config.toml
vocab_size = 8192
rope_base = 10000.0
lr = 0.0072
Each number is 128 + 24 x the weight over its row's rms, rounded and kept within 0 to 255. Layers, rows and columns count from 0. The size above them is the row's rms in percent of the matrix's.

# layer 4 attention query, 512x512, rms 0.0343, rows 0-52, columns 320-383
size [ 83  74  81  85  81  86  87  86  78  87  89  84  90  80  89  84  86  94  88  83  94  93  93  92  99  89  97  98 100  96 103 105  98 102 102 108 106 108 112 109 106 122 110 109 114 107 110 110 111 111 115 115 108]
[[ 78 117 133 163 101 114 118  69 130 124 124 133 126  98 139 125 134 118 178 147 133 153 129  83 155  94 149 139  98 173 158 111 128 136 101 147 118 116  90 135 112 120 146 155  64 129 181  90 124  84 134 143 149 145 118 150 134 123 103 132 151 167 123 157]
 [ 66  98 142 144 110  96  79 142 109 150 120  86 123 134 146 104 156 123 121 112 112 109 171  93 129 139 154 115 138 139 154 139 106 117 121 126 113 145 141 141 164 123  72 100 144 118 185 169 132 139 124 161 162 128 132 126  89 119 119 146 125 132 120 123]
 [120 125 137 127 103 146 125 131 109 123 133 109 113 125 101 154 151 106 118 154 124 111 107 105  90  95 131 124 145 142 121 121 126  98 181 139 169 124 177 131 132 170 141 147 154 119 164 128 100 141 126 181  96  77  97 101 112 153 152 118 131 117 132 113]
 [137  84 120 122 133 124 133 141  86 139 142 129 131 181 155 108 115 129 123 110 167 123 129 150 133 121 114 159 143 107 113 140 100 106 126 129 146 123 146 181 101 124 124 155 148 146 136 116 113  85 128 131 112 139 197  90 114 148 131 136  88 148  81 108]
 [160 118 155 142 126 103 108  92 128 111 145 137 165 123 117  94 122 105  80 144 159 149 138 124  98 126  87 111 176  81 154 152 138  84  89 113 152 103 151 186 124 153 111 138 128 118 104 113 164 104 144 132 164 144 108 141 161 120 125 147  80  80 136 136]
 [159 153  87 119 109 121 156 144 153 135 144 151 108 113  98 131 108  97 115  99  89 138  90 151 157 140 110 106 160 117 103 121 125 148  87  58 124 134 130 113 125 106 124 134 112 126 111 119 177 161 133 128 109 164 105 171 168 105 140 172  96  96 110 103]
 [131 134 114 189  97  91 117 127 126 118 119 103 116 161 132 129 122 125 125 100 146 143 133 120 143 107 183 103 138 154 146 175 137 119 113 103 101  83 122  99 136 159 101 126 113 137 119  93 104 119  94 158 125 117  81 159 102 112  96 144 138 163 152 139]
 [113 121 111  97 189 115 114  99 100 133 143 126 172  91 142 134 147 132  97 159 155 111 132 111 126 128 146 116 138  98 125 107 114 134 134  93 122 155 125 126 158 107  93 101 142 124 131 119 149 189 135 110 149 142 123 115 119 107 142 109  89 130 170 157]
 [140 138 122 120 121 168 144 117 148 134 134 155 166 103 128  97 153 134 131 117 170 134 168 137 176 125 162  85  94 146 132 139  90 130 164 141 112  80 124 155 173 124 131  98 148 102 153  80 124 137  88 120 117 154 140 148 139 133  99 156 157 179 132 106]
 [110 132 146  77 115 150 171 110 136 165 166 115 114 112 119 102 139  97 154 118 174 137 127 122 111 113 152 139 132 168 120 135 161 156  91 103 124 164  84 136 109 130 128 163 119 128 112 105 110 158 114 139 114 140 143 151 140 159 114 153 166 171  94 171]
 [159  92 112 111 129 149 151 138 151 147 136 103 124 125 180 129 120 143 125  97 147  90 152 122 106 117 117  74 157 147 139 100 130 156 126 110 115 168 118 127  87 130 140 158 142 154 129 134 159 117 143 149 139 140 106 114 182 153 155 152 169 108 146 181]
 [149  94 157 160 128 100 103 130 123 119 167 156 131 130 153 129 130 155  78 125 154 142 110 129 104 145 153 133 153  65 124  66 115 144 147 130  99 121 159 159 135 134 162  97 122 134 137  83 141 138 121 117 165 110 127  44 110 121 119 104 107 127 130 142]
 [136 156 113 130  90 143 123 159 126 134 106 130 132 146 103 115 134 126 149 108 107 158 161 104 101 109 134 159  98 179 113 129 159 113 138 131 132 122 149 187 108 126 116 128 108 157 115 116  63 125  95 148 154 106 125 167 150 139 121 122 153 140 116 140]
 [ 91 126  97 121 133 153 123 159 129  98  83 135 113 132 100 137 136 134  84 119  74  85 132 133 151 112  93 107 158 117 115 162 145 162  65 105 117 166 129 137 151 129 117 143  91 138 187 126 118 100 162 145  88 127 151 122 131 130 123 185 148 130 114 100]
 [187 158 121 118 127  89 107 136 128 119 112  94 132 167 147 120 102  94  95 131 102 115 144 130 116 179 128 169  84 134 111 105 108 137 153  94 158 135 129 137 169 103  93  96 123 135 104 139 139 110 146 139 127 126 135 102 128 103 111 137  78 137 135 128]
 [144 132 134 141 122 115 112 157 143 125 170 113 152 133  91 102  97 116 150 105 121 123 130  77 140 131 126 160 131 117 121 142 151 135 166 148 133 103 119 154 116 114 168 129 112 144 105 162 101 138 101 149 152 115 100 152 146  98 151 135 123  92 159 140]
 [142 141 155  97 142 121 118 114 148 145 113 163  89 104 114 150 125 141 145 111 124 105 118 140 127 104 119  76 125 120 106 126 142 171 156 192 143 149 118 146 121 123 124 147 164 124 146 153  91 107 138 134  79 137 157 125  77 106 113  93 116 122 140 123]
 [ 99 145 126 124  86 108 146 132 140 125 125 174 133 136 128 100 137 131 142 121  93 189 128 108 149 116 128 122 126 167 130 161  81 129 136 112 131  94 131 131 145 110 160 149  74 154 112 115 107 150 107  89 136 144 150 107 193 173  76 145 143 123 125 115]
 [146 119 132 167 137 104 107 156  97 136 122 136 129 156  64 149 167  86 137  96 143  72 100 129 170 103 129 159 125 134 105 101 129 133 112 172 169 170 167 149  77 124 152 134 170 133 141 101 148 119 158 154 139 143 117 167  87 131 161 124 167 138 104 116]
 [147 155 135 125 169  95  95 181 111  95 132 123 130 131 139 111 121 139  64 128 108 101 154  98 112 108  99 128 123 115 115 142 156 139 113 107 125 135 122 151 141 111 116 137 102 125 135 146 118 115 158 125 171  88 145  86 132 161 149 114 141 147  87 117]
 [ 95 141 149 100 160 131 128 110 108 150 131 102  81 121 133 151 118 114  82 127 146 118 164 131 122 128 118 114 144 107 121 171 121 157 172  97  99 203 130 118 118 162 148 130 127 138 145 126 162  74 171 114 114 177  82 133 140 132 134 119 122 121 122 171]
 [127 127 136 104 132  64 142 121 115 167 134 143 133 123 133 156 123 123 138 124 114 100 125 150 140 127 131 126 146 156 156 111 125  97 109 129 178 139 155 102 102  91 147 161 146 155  92 151 159 162 121 115  91 142 128 159 100 140 144 128 122 131 154 140]
 [129 116 147 175  97 138 104 154 137 120 109 129 111 146 151 143  94 129 180  97 109 107 147  97 138 123 139 149 140 109 157 192 166 145 140 156 137 144  75 153 142  88 149 144 130 160 101 120 109 123 120 134 148 130 148 114  80 130 117 173 176 121 170 107]
 [133 161  76 168 127 103 132 126 146 123  97 141 123 139 110 101 119 134  87 159 169  81 106 134 111 153 172 165 112 151 127 122 150  80 138  93  95  94 101 104 114 119 115 178 170 142 136 106 111 150 108 121 121 106 121 140 137 144  81 124 155 156  98 125]
 [121 131 101 161 148 155 106 102 162 133 134  96 108  76 191 137 117 156 127 149 108 105 144 177 116 126 102  97 138 126 143 103 160 109 164 133 151 162 129 121 178 140 158 116 124 104 138 132 149 133 136 136 130 134 154 118 124 130 104 153 132 180 143 129]
 [138 136 140 118 146 135 106 105 118 132 116 153  94 146  91 132 105 138 122 156 130 110  79 130  92 109 133 133 131 153 112  80 132 153 157 154 174 132 140 136 124  83 145 120 135 119 134 153 127 147 106 109 135 111 181 134 180 120 127 171 131 140 128 123]
 [ 83 119 150 174 107 121 163 114 124 112 116 121 143 131 145 166  96 104  50 129 170 137 149 107 146 116  98 109 124 134 105 134 140 170 125 133 146 162 147 127 129 122  80 108 175 139 119 142 174 125 114  66 124 111 117 120 107 135 137 161 118 108 141 137]
 [119 115 125 140 127 112 104  89 152 133 173 143 151 114 172 119 102 117 132  85 123 111 166 100 125 114 137 103 105 142 155 102 150 120 150 113  87 124 155 139 170 129 131 122 129 110  85 103 139 128 148 139 133 129 117 129  86 148 118 138 173 108 151 143]
 [136  76 104 124 106 169 140 192 133 164 134 172 132 126 156 144 100 147  95 150 132 140 115 142 148  92 170 159 137 110  99 136  84  97 126 138  92 144 158 171  69 151 155 127 131 106 140 134 100 171 101 206 117 130 119 161 128 121 130 141 142  98 120 119]
 [129 177  87 154 161  90 131  94 128 109  96 105 127 117 128 124 140  90 125  85 158 121 105 135 150 154 120 113 118 144 150 107 108 125 170  91 143  93 133  92 137 125 150  77 111  98 111  90 134 100 118  95 107 118  97 178 130 110 155 138 110 102 102 103]
 [174 161 156 130 113 158  81 106  81  90 126 140 127 118 129 106 119 119 101 141  98 168 134 136 128 129  86 119  94  81 102 131 117 129 133 148 122 119 105 137 173 116 131  79 156 140 150 128 126 151 101 123 122 153 108 138 107  70 115 129 142 129 139 179]
 [154 138 100 119 107 118 129 119  98 145 137 133 126 163 142 142  41  92 111 154 149 113 144 136 130 131 130 130 155  80 148 121 107 136 137 144 152 155 134 105 122 109 145 111 119 116 111 125 105 145 106 142 135 132 149 119 127 153 104 120 160 115 145 127]
 [114 158 117 155 114 127 144 136 140 133 106 151  82 118  85 100 129 144 141 177  97 134 111 134 125 133 157 114 145 112 127 155 144 130 152 148 131 120 119 157 150 130 156  90 117 116 144 129 172 139 150 156  87 108 122 102 142 160 123 155 145 156 164 109]
 [117 121 108 136  75 139 114 126 108 122 130 145 130 135 163 116 147 106 150  72 117 136 110 144  80 170 119 125 132 105 139 145  89 100 101 116 118  44 145 139 128 164 124 126  84 113 151 109 127 102  87 101 107 120 144 123 166 135 136 119 115 133  79 129]
 [139 130 135  83  96  70 162  98 108 133 144 107 132 135 152 165 139 167  97 131 117 100 121 141  77 128 120 126 130 104 133 125 133  96 145 157  93 108  88 173 132 155 102 139 150 144 138 191 136 131 144 100 152 125 123 109  81 113 153 124 126  91 157 129]
 [144  91  91 150 129 155 178 173 127 155 101 155  97 179 130 122 115 119 141 124 132 157 101 117 104 121 160 182 122 118 175 140 123 115 106 176 145 103 141 137  70 163 148 124 149 124 135 150 108 175  74  65 149 146 177 148 157 150 114 117 126 172 172 108]
 [161 138 113 104 105  86 113 134 124 134 154 134  98 144 107 136  89 123 122 126 153 160 114 137  86 147 140 146 131  97 132 135 149 160 158 144 163 112 141  55 157 147 149 107 155 147 140 146 137 115 157 114 131 159  82  82 120 136 150 166 138  95 152 133]
 [149 114 127 130 111 143 157 135 134 130 120 124 100  87  91 116  74 166 189 158 156 107 132 127  80  98 134 173 141 153 166 101 142 141 175 116 125 102 136 149 119 127 126 158 124 106 106 129 102 136 160 164 138 109 111 134 156 122 151 165 145 136 139 116]
 [160 141  90  87 170 108 145 120 175 108 154 145  88 116 133  78  68 125  79 106 149 142 117 122 102 122 133 105 133 144 103 139 144 113 138 121 121 136 104 140 148 116 132 134 107 127 142 106 119  62 161 124 131 113 137  91 127 140 103 168 119 148 130 103]
 [ 95 154 173 167 121 134  86 129 121  98 125 125 124  70 123 157  99  83 107  97 111 146 111 137 169 179 130 160  94 112 105 106 165 135 164 118 148 135 126 116 109  74 154  89 152 107 142 129 143 127 139 141 147 112 113 116 142 139 144  92 106  82 163  93]
 [147 174 130 114 123 130 132 188 115 114 110 113 111 123 126 142 144 142 125 123  80 102  89 138 143 127  96 118 133 149  99 115 144 177 120 139 122 101 135 155 165 130  89 158 139  77 103 123 143 115 112 121 188 107 121 119 126 144  84 141 137 131 145 116]
 [146 180 137 116 186 138 128 131 150 123  85 137 122 110 135 145 197 136 143 116 111 151 143 168 104  99 145 117 108 135 132 116 131 114  81 130  91 101 144 141 155 128 139 155 108 110 104 173 117  97 114 140 157 157 116 109 136  97 129 120 148 112 115 122]
 [129 123 120  91 102 112 115 126 165 126 115 128 117 107  98 115  74 147 144 146 130 152 128 157 133 100 141  68 129 122 135 124 138 123 100 114 115 122 117 127 113  83 165 137 118  99 138 113 123  86 116 136 144 145 118 133 145  87 143 124 134 149 131 135]
 [154 116 152 144 119 112 143 124 138 136 126 115 128 130 146  99 116 124 103 136 112  59 132 134 143 131 117 123 141 141 114 110 105 121 142 143 110 184 122 174  89  90  92 155 136 114 137 146 122 148 105 127 144 122 137 107 150 153 136  99  92 118 138 154]
 [131 148 118 134 121 183 137 180 101 122 136 140  91 128 130 122 114 161 151 123 137 168 147 126 163 149 101 148 148 164 116 146 122 113  93 120 150 183 143 108 101 181 139 108 122 118  96  81 149 144  97 117 166 163 111 103 164 124 113 144 165 122 121 159]
 [122 154 154 102 133 120 101 107 152 129  90 139 123 130 121 100 162 112 125 164 180 137 140 131 100  91 147 141 107 122 142 137 142  93 155 145 116  89 143 156 113 148 133  99 106 118 105 127 127 150  88 111 132 185 126 140 130 168 150 102 139  81 116 115]
 [159 145 118 118 135 137 120 131 137 116  96  75 111 148 170 139 141  63 143 139 113 136 138 175 163 132  99  93 153 125 113 117 121 136 167 134 135 120 137 130 128 152 125 115 113 100 114 130 123 116 100 122 108 181 137 163 162 139 105 156 118 129 107 123]
 [135 124 133 107 133  97 116 127 156 159 113 111 106 125  98 136 136 108 129 136 146 116  97 152 113 158 122 141 133 144 165 152  96 134  85 140 105 101 138 197 120 148 107 131 162 107 133 137 135 127 127  87 133 128  89 127 162 131 101 142 128 134 107 138]
 [113 106 148 100 143  98 132 122 120 143  85  89 164 117 145  92  76 132 152 155 142 119  81 151 171 163 136 104 120  80 162 124 162 130  89 108 126 104 108 137 156 110 120 141 147 160 159 121 125 159 150 154 106 104 116 135 143 149 179 104 117 130 125 108]
 [122 119 147 185 120 129 140 100 141 115 158 125 149 146  90 139  79 168 154 114 151 171 132 137 127 104 108 126 101 151 153  98  99 161 126 146 146 138 121 111  91 123 111 122 113 104  97 131 111  94  99 163 103 138 155 132 128 118 134 150 144  94  95 120]
 [133 138 104 164 140 146  77 116  83 124 112 101 127 115 136 143 153  81 141  80 115 121 123 179 128 101  85 146 130 135 116  92 180 152 132 125 146 118 164 137 103 116 115 158 156  96 118 135 101 105 146 117 102 114 135 112 142  90 122 139 146 157 124 118]
 [ 96 163 106 129  76 143 137  90 136 113 118 130 126 143 178 111 176  80 137  99 160 131 165 134 143 132 159  96 152  92 142 138 109 108 130 121 102 103 160 111 133 104 133 160 124 141 145 126 130 158 108 138 158 139 137 143 157 122  86 133 143 131 145 151]
 [143 145 106  94 106 101 135 105  99 160 131 149 140 144 125 130 144 108 132 152  99 144  77 145 133 112 104 152 106 126 136 116 132 128 131 134 109  99 123 139 124 107 150 125 170 121 103 158 103 153 134 116 122 120  81  98 164 137 112 111 124 115 129 125]]
# layer 4 attention key, 512x512, rms 0.0351, rows 0-51, columns 320-383
size [ 76  73  77  78  78  81  85  78  85  82  83  90  95  76  88  91  89  90  91  96  96  92  92  95 100  99  99 100 107  98 105 112 103 108 115 109 106 112 110 109 113 110 106 108 112 105 111 113 113 115 112 106]
[[127 119 135 124 141 128 101 117 153 141 127 105 126 131 167 134  95 139  84 155 117 143 103 148 115 155 142 114  97 113 124 128 101 148 147  93  98 147 152 101 173 140 105 135 134 129  96 144 143 175 104  95 153 121 182 118 156 124 176 136 107 108 144 127]
 [131  94 112 132 140 151 124 118 135 141 148 144 152 122 126 137 115 126 100  96 156 131 135 124 162 116 102 126 146 144 123 142 123 156 124 129 135 130 131 134 143 145 160 172 101 102 121 116 163 129 152 124  92  67 112 135 172 126 152 152 129 142 117 159]
 [ 94 155 134 116 169 120 107 115 124 143 171 128 118 121 145 146 155 165 160  94 140 184 116  97 141 121  89 101  79 110 122 152 128 136 125 147 133 122 136 140 100 119 114 103 179 121  87 142 115 149 182 105 145 108 127 118 164  77 139 144 160 115 136 163]
 [137 169 111 124 103  89 116 172 108 116 102  84 156 180 101 136 127 130 183 150 105 123 125  88 151 134 114 116 117 172 149 112 132 142 139 105 116 146 134 126 100 121 114 125  95 132 152 194  89 124 114 145 115 156 147 105 133 114 162 160 139 168 147 126]
 [ 98 122 122 165 170 115  99 124  83  82 121 127 100 162 162 140 114 148  98 132 120 122 158 131 126 131  98 144  94 152 128 120 138 146 129 148 145 141 126  97 127 113 154  87 101 151 149 154 127 118 152  81 129 146 138 113  94 120 131 155  87 139  86 120]
 [110  90 151 110 120 117 133 105 132 110 123  78 119 150 134 110 133 159 154 143 117 101 143  82 114 142 112 103 102 171 150 117 116  95 103 142 131 127 105 153 171 119  83 174 109 156 101 142  83 133 149 111 119  97 107 126 110 109 153  90 157 101 125 104]
 [120 123 133 149  97 164 164 117 133 114  99 144 149 134 148 114 138 157 114 120 131 121 138 129 123  98 129 112 155 138 146 139 119 122 157  73 163 144 106 160 124 134 131 130 126 120 138 127 145 107 144 104 116 119 162 134 153 179 100 165 154 106 114 138]
 [174 142 166 152 121 129 122 116 150  99 132 134 135 133 134 123 121  99 112 141 126 138 138 148 123 110 114 139 157 135 100 168 139 120  95 154 138 123 127 100 135  83 158 107  86 150 144 127 124 114  88 119  83 149 141 128  97 176 168 138  96 142 108 152]
 [126  71 137 146  75 132 155 146 163 125 112 102 165 160 133 138 130 155 117 144 162 154 155 163 132 145  91 142 137 122 168 179 158 107 136  98 107 164 130 152  86 170 125 157 138 143 102 155 152 121 131  95 119  94 154 175 124 122 162 141 173  89 114 131]
 [144 141 113 114 119 140 131 127 118  95  97 135 137 125 138 132  73 111  92 173 153 124 160 107 155 117 112 113 161 135 129 122 149 199 131  71 125 118  99 156 143 114 123 146  99 122 113  96 113 132 123  88 147 131 132 118 141 133 153  97 176  98 135 120]
 [ 90 144 142 156  96  98 130 113 145 119 141 166 168 160 113  92 150 133 135 128 114 175 118 113 136 109 122 137  91 136  90 145 125 117 129 151 164 112 114 110 181 123 137 104 157 156  93 111 159  86 126 119 118 122 142 181  95 135  72 145 143 185 153 126]
 [ 80 133 133 110 144  88 120 112  78 137  96 153 141 148 109 134 136  84 148 123 126  89 135 115 146  99 100 123 142  58 124 192 111 161  80 119 143 117  85 162 141 146 130 129 156 147 165 141  93 112 133  95 179 151 137 137 163 165 135 158 148 108 148 100]
 [111  46 116 118 120 136  93 110 151 123 152 128 132 160 141 137 107  95  83 159 162  91 172  92 125 145 121 126 160 146 145 162 110 143 135 122 108 101 154 163 121 105 131 133  99 110 103 157 147 142 138 114 110 116 115  71 168 145 136 103 153 145 117 128]
 [162 178 119 154 135 144 120 106 131 103 119  85 120 121 136 151  69 122 134 100 125 128 131 121 135 126 125 105 125 109 109 137 145 105 114 125 131 159 137 139 103 123 128 160 103 125 122 130 139 172  93 130 157 134 102 110 109 117 152 104 113 120 124 151]
 [102 144 115 104 102 167 138 139 141 158 143 101 106  61 172 133 151 130 121 137 123 160 116 163  91 125 162 107 120 111 129  92 136 137 131 185  91  89 135 135 117 109 161 149 141 139  79 117 124 129 115 137 122 124 111 153 169 123  83 132 134 107 126 124]
 [ 87 149 105 145 111 105 102  88 145 123 108 142 109 119 133 124 143 188  85 131 154 136 100 158 118 142 120 147 101 154 111 169 146 152 142 118 129 134 108 123 122 164  97 125 105 171 106 113 146  93 137 117 108 155 169 111 152 155 185 127 110 137  94 122]
 [146 130 109 155 101 169 147 134 133 126 102 110 134 148 179  85 134 129 123 145 131 144 162 111 165 126 141 162 123 210 162 138 169 110 119  94 104 180 112 126 111 133 144 173 123 150 114 122 145 153 146 109  80 127 103 173 129 151 121 171 142 144 139 120]
 [130 106 117 129 110  88  69 166 158 177 131 132 120 115 158 127 114 133 136 133 165 115 160 114 168 127 127  99 151 159 105 122 147 146 104 133  97 154 125 143  97 151  92 144 135 164 130 135 150  91 129 132  96 126 118 132 120 129 121  92 144 102 155 152]
 [ 96 150 121 148 102 117 129 127  93 101 113 130 135 107 167 165 166  93 120 143 125 147 108 131  76 159 127 118 119 150 143 139 141 101 135 138 101 110 116 108 128 129  98 146 131 134 161 106  72 141 121 140 107 129 134 107 145 119 126 122 102 131 170 131]
 [158 185 146 124 140  99 180 104 119 127 160 120  94 117 111 143  78 138 119 109  74 117 107 143 109  87  77 134 130 158 105  98  99 119 149 167 155 140  97 124 109 138 144 139 126 128 114 139 162 123 132 177 118  73 128 120 133 125 156 130 110 141  89 152]
 [111 120 134 117 134 106 163 116 131 111 100 116 162 140  93 133 104 170 115 193 104 138 153  80  75  81 101 166 139 120 137 128 155 136 115 130 162  93 114 122 146 136 109 153 112 146 116 125 129 128 131 155 136  93 114 119 128 164 123 143  93 123 143 137]
 [ 85 117  87 138 108 149  98 172 147  79 114 101 168 122 135  98 159 140 104 130 115 158 119 128 153 125 100 137 116 138 129 106 131 135 119 158 113 158 168  90  82 150 142 107 127 117 107 115 131 121 112 154 122 117  81 161 116 126 111 111 150 144 118 136]
 [149 152 140 129  72 103 168 111 120 153 121 131 126 119  97 133 119 110  89 146 123  97 114 116 136 114 168 145 135 176 107 123 125 141 135 107 113 165 130 147 125 123 117  91 123 127 199 152 130 143 108  91 122 143 161 134 177 108 156 109 144 158 130 153]
 [110 146  93 121  74 112 154 113 124 151 117 105 129 126 140 123 115 109 144 120 123 143 124 169 102 120 128 151  82 114 143 106 113 104 111 134 120 133 153 144 170 154 171 103 118  98 102 140 131 129 142 158 113 144 147 100 118 149 161 103 110 115 134 128]
 [138 145 111  73 115 137 141 138 139 118 144 101 113 171 117 110 106 129 126  77 153 155 118 113 115 117 152 119 105  98 127 126 140 140 131 141 136 144 111 137 162 116 118 112 118 122 145 124 129 167 144 127  90 170 116 126  71 141 134 138  97 177 145  97]
 [107  86 135 162 105 142 126 107 127  94 112 116 100 201 151 135 128 102 119 101 139 152 128 112 100 166 128 100 142 117 128 129 166 113 102 166  87 117 162 112  99 136 141 210 139  87 134 117 115 162  53 110 124 124  85 133 120 121 128  97 132 109 160 121]
 [124 103 135 112 123 144 102 144 115 118  96 163 129 130 110 101 104 101 133  97 119  82 128 133 135 144 107 133 158 133 109 127 111 129 105 101 114 140 113 169 121 164 137 140 143 178 152  83 117 115 147 143 138 143 155 161 110 136 111 115 143 109 122 149]
 [132 113 122 157 138 155 150 118 102  85 124  78 121 154 125 102 131 137 116 134 148 105  98 176 104 126 101 130 164 110 144 155 153 111 139 171 156 202 136 177  98 175 105 151 147 136 128 109 148 114 100 117 105 118 106 149 171 115 120 101 146 126 107  98]
 [131 145 106 113 126 115 136 151 125 117 125 131 122 158 108 142 142 104 138 128 175 130 127 113  92 110 157 119 148 120 107 140 133 145  44 141 131 143 138 116 139 114 156  92 144 169 120  93  71  93 104 128 113 154 156 130 115 151 135 108 157 118 136 138]
 [128 171 140 123 136 131 110 104 135 120  95 121 106 143 148 105 144 131 168  77 121  92 151 137 145 100 130  62  91  77  93  95 136 127 115  91 124 151 118 142 120 140 134 104 139 111 108 126 136  93  72 139 124  70 116 123 112 126 151  84 117  94 143 148]
 [150 131 143 129 107 161 147 131 133 160 179  76 124 169 175  84 166 130 149 125 168 169 125  86 149 162 154 129 137 140 113 105  92  63 110 111 140 125 151 122  82 123 121 119 118  98 154 111 100 136 123 131 151 162 133 123 132 139  69  86 104 108 120 108]
 [113  96 115 170  62 146 150  97  84 139 106 110 116 139 104 113 126 143 132 149 148 123 110 122 161 132 143 142 125 156 112 130 118 125  97 116 134 136 129  84  93 146 116 102 146 126 143 118 122 133 111 164  99 134 125 163 114 140  72 175 131  76 147 136]
 [108 151 140 154 125 159 147 160 130 161 102 157 144 118 106 161 151 109 145 175 124 133  93 105 109 157 169 149 142 126 177 117  81 140 143 126 118 152 165 141 103  95 138 138 160  94 148 131  88 121 140 121 157 201 133 148 101  90 113 119  73 109 164 101]
 [105 138  86 144 127 128 110 145 118 105 146 164 145 135 122 141  99 207 144 151 105 109 135 165 111 144 145  98 112 102 119 137 134 139 154  76 135 176 151 131 126 128 138 124  67 121  74 133 163 120 150 152 128 124 130  99 125 163 150 108 140  96 119 119]
 [130 128 163 125 113 133 149 128 104 109 104  89 129 166 113  93 154 107 130 102 137  97 121  82 123 125 143 107 137 126 168 138 104 137 123 132 129 164 144 105 116 104 104 116 128 138  85 150 128 152 109 157  93 135 169 150  81  90 119 114 104 143 134 168]
 [119 108 129 101 116 142 143 111  92 148  89 126 161 184 139 113 137 142 176 121 160 152  91  88 168 118 177  98 139 142 135 149 155  84 145  99 114 102 135 167 109 131 159 163 133 158 112 134 116 152 121 139 142  96 124 145 160 106 130 157 143 167 152 111]
 [124 149 105  85 158  86 166  71 112 107 103 141 113 151  90 111  94  98 104 158 144 121 139 117 105 108 144 168  87 133 129 143 140 114 156 115 160 143 172 140 126  82 155 147 125 124  89 114 136 162 120 119 115  93 129 121 135 161  75  95 107 112 119 136]
 [173 111 115 113 129 133 100  91 151 141 136 177 139 160  65 107 130 116 128 125 143 110 169 150 115 150 130 129 178 138 117 140 135 126 114 116 150 145 139 115 117 148 148  81 113 128 118 143 154 120 143 130 101 132 147 138 125  99 160 122 123 149 121 153]
 [153  71 136 157 119 115 124 116 123 121 108 153 115  77  91 143 110 145 135 134 116 161 124 139 128 128 108 139 135 119 117  98 104 127  92 103 163 128 168 102  84 138 135 177 126 155 131 116 149 121 119 134 125 138  98 106 101 172 115 117 180 127  79  99]
 [154 131  74 102 173  84 116 127  85 205 113 141 112 151  84 166  95 186 115  77 107 141 141 181 120 109 131 112 156 141 148 152 148  71  97 146 168 147 139 134 148 139 121 104 108 166 135 153 135 124 108 121 142  78  98  65 101 112 166 132 113 115 131 113]
 [109 137  74 107  92 149 129 165 134 120 110 118 132 142 136 173 146 143 134 124 123 112 172 148 103  70  69 135 160 117 151 129 130 133 159 132 132  98 132 117 154 126 121 123 130 124 127  96 139 165 123 140 109 138 116 152 131 148  95 123 102 115 139 129]
 [132 184 134 130 140 123 154 118  90 153 150 135 110 110 105 112 147 119 103 132 163 145 112 121 132 117 149 150 131  84 122 137 110 130 144  98 172  83 134 157 130 139 107 110  88 149 175 119  97 141 127 137 131 135 128  99 144 115 109 124 144 151 158 135]
 [ 59 138 120 113 152  96  88 107 159 115 102 120  95  83 123 148 137 130 138 131 110 149 113 165 137  78 140  99 173 144 154  95 108 132 103 128 149 176 115  91 111 110 117 132 135 116 110 118 157 123 134 133  99 113 133 137 120 119 104 153 142  81 142  62]
 [106  95 128 206 117 119 103 172 116 125  80 139 131  95 106 116 146 127 115 127 147 119 137 161 144 146 123 151 142 127 103 132 138 136 124  97 130 121 140 148 126 114 119 126 139  70 109 135 135 109 179 138 177 112 182 157 123 131 148 137  99  94 205  98]
 [ 92 172 144 157 122 130 122  96  82 132 132 142 160 112 113 154 138 133  92 127 135 153 135 147 177 151  93 138 137  93 142 106 144 128 154 145 170 143 142  93 116 110 141 122  73  78 133 129 158 123 141 147 112 135 117 158 139 134 153  96  89 130 150 127]
 [153 132  65 147 134 110 130 138 139 128 158 112 150 116 135 104 132 124 158 149  61 169 131 168 115  97 131 129 163  95 149 118 133  92 136 129 146 134 156 161 139 138 121 158 109 127 169  69 161 137  84 115 149 137 146 148 148 141 164 144  99 118  59 135]
 [158 159 107 127 110 143 160 154  93 102 137 149 111 131 135 108 171 158 112 139 109 157 117 144 136 165 145 144 179 120 106 128 152 139 149 136 146 114  94 183 132 151 162 119 136 104  80 135 117 123 102 188 107 112 139 167 153 108 112 116 177 114 100 140]
 [125 112 124 120  94  99 122 168 157 136 164 126 116 103  93 146 118 165 147 131 137 161  93 129 112 123 117 118 130 120 178 131 112 114  87 136 109 125 132 171 142 127 137 147 100 106 116 138 120  95 146 126 134 104 124 123  92 115 122 110 130 102 160 121]
 [145 101 144 131 122 152 146 146  88 164 101  97  83 137 192 105 138 147 145  98 112 109 131 160 121 165 106 143 132  95 139 190 173 158 139 141 123 108 135 140 106 173 143 129 145 151 124 150 133 134 142 163 126 104  98 110 113 127 138 106 132 146 137 149]
 [136 138 108 109  87 100 113 143 108 126 148 131 137 134 116 154 116  71 104 162 114 128 113 123 130 169 146 115 103 119 159 158 152 136 131 143 159 159 133 124  74 100 154  78  99  94 119 114  98 149 120 176  99 122 105 101 134 123 114 133 129 135 150 101]
 [ 84 109 121 118 136 142 108 120 111 137 159 118 144 134 137 129 132 161 143  83 118 150 105 158 137 153 165 125 133 145 147 104 192  92 145 112 166 134 107 142 125 128  93  89 138 138 127 113 108 142 149  74 145 136 120 157 136 105 140 134 144 102 127 148]
 [145 144 122 120 141 151 141 101 140 130 117 132 101 136 164 105 179  98 155 117  96 107 116 127 130 108 108 155 115 116 139 129 193 122 109 130 145 135 130 124 160 119 129 156 137 152 123 113 113 132 126 107 141 140 167 116 125 133  90 126 101 110 135 155]]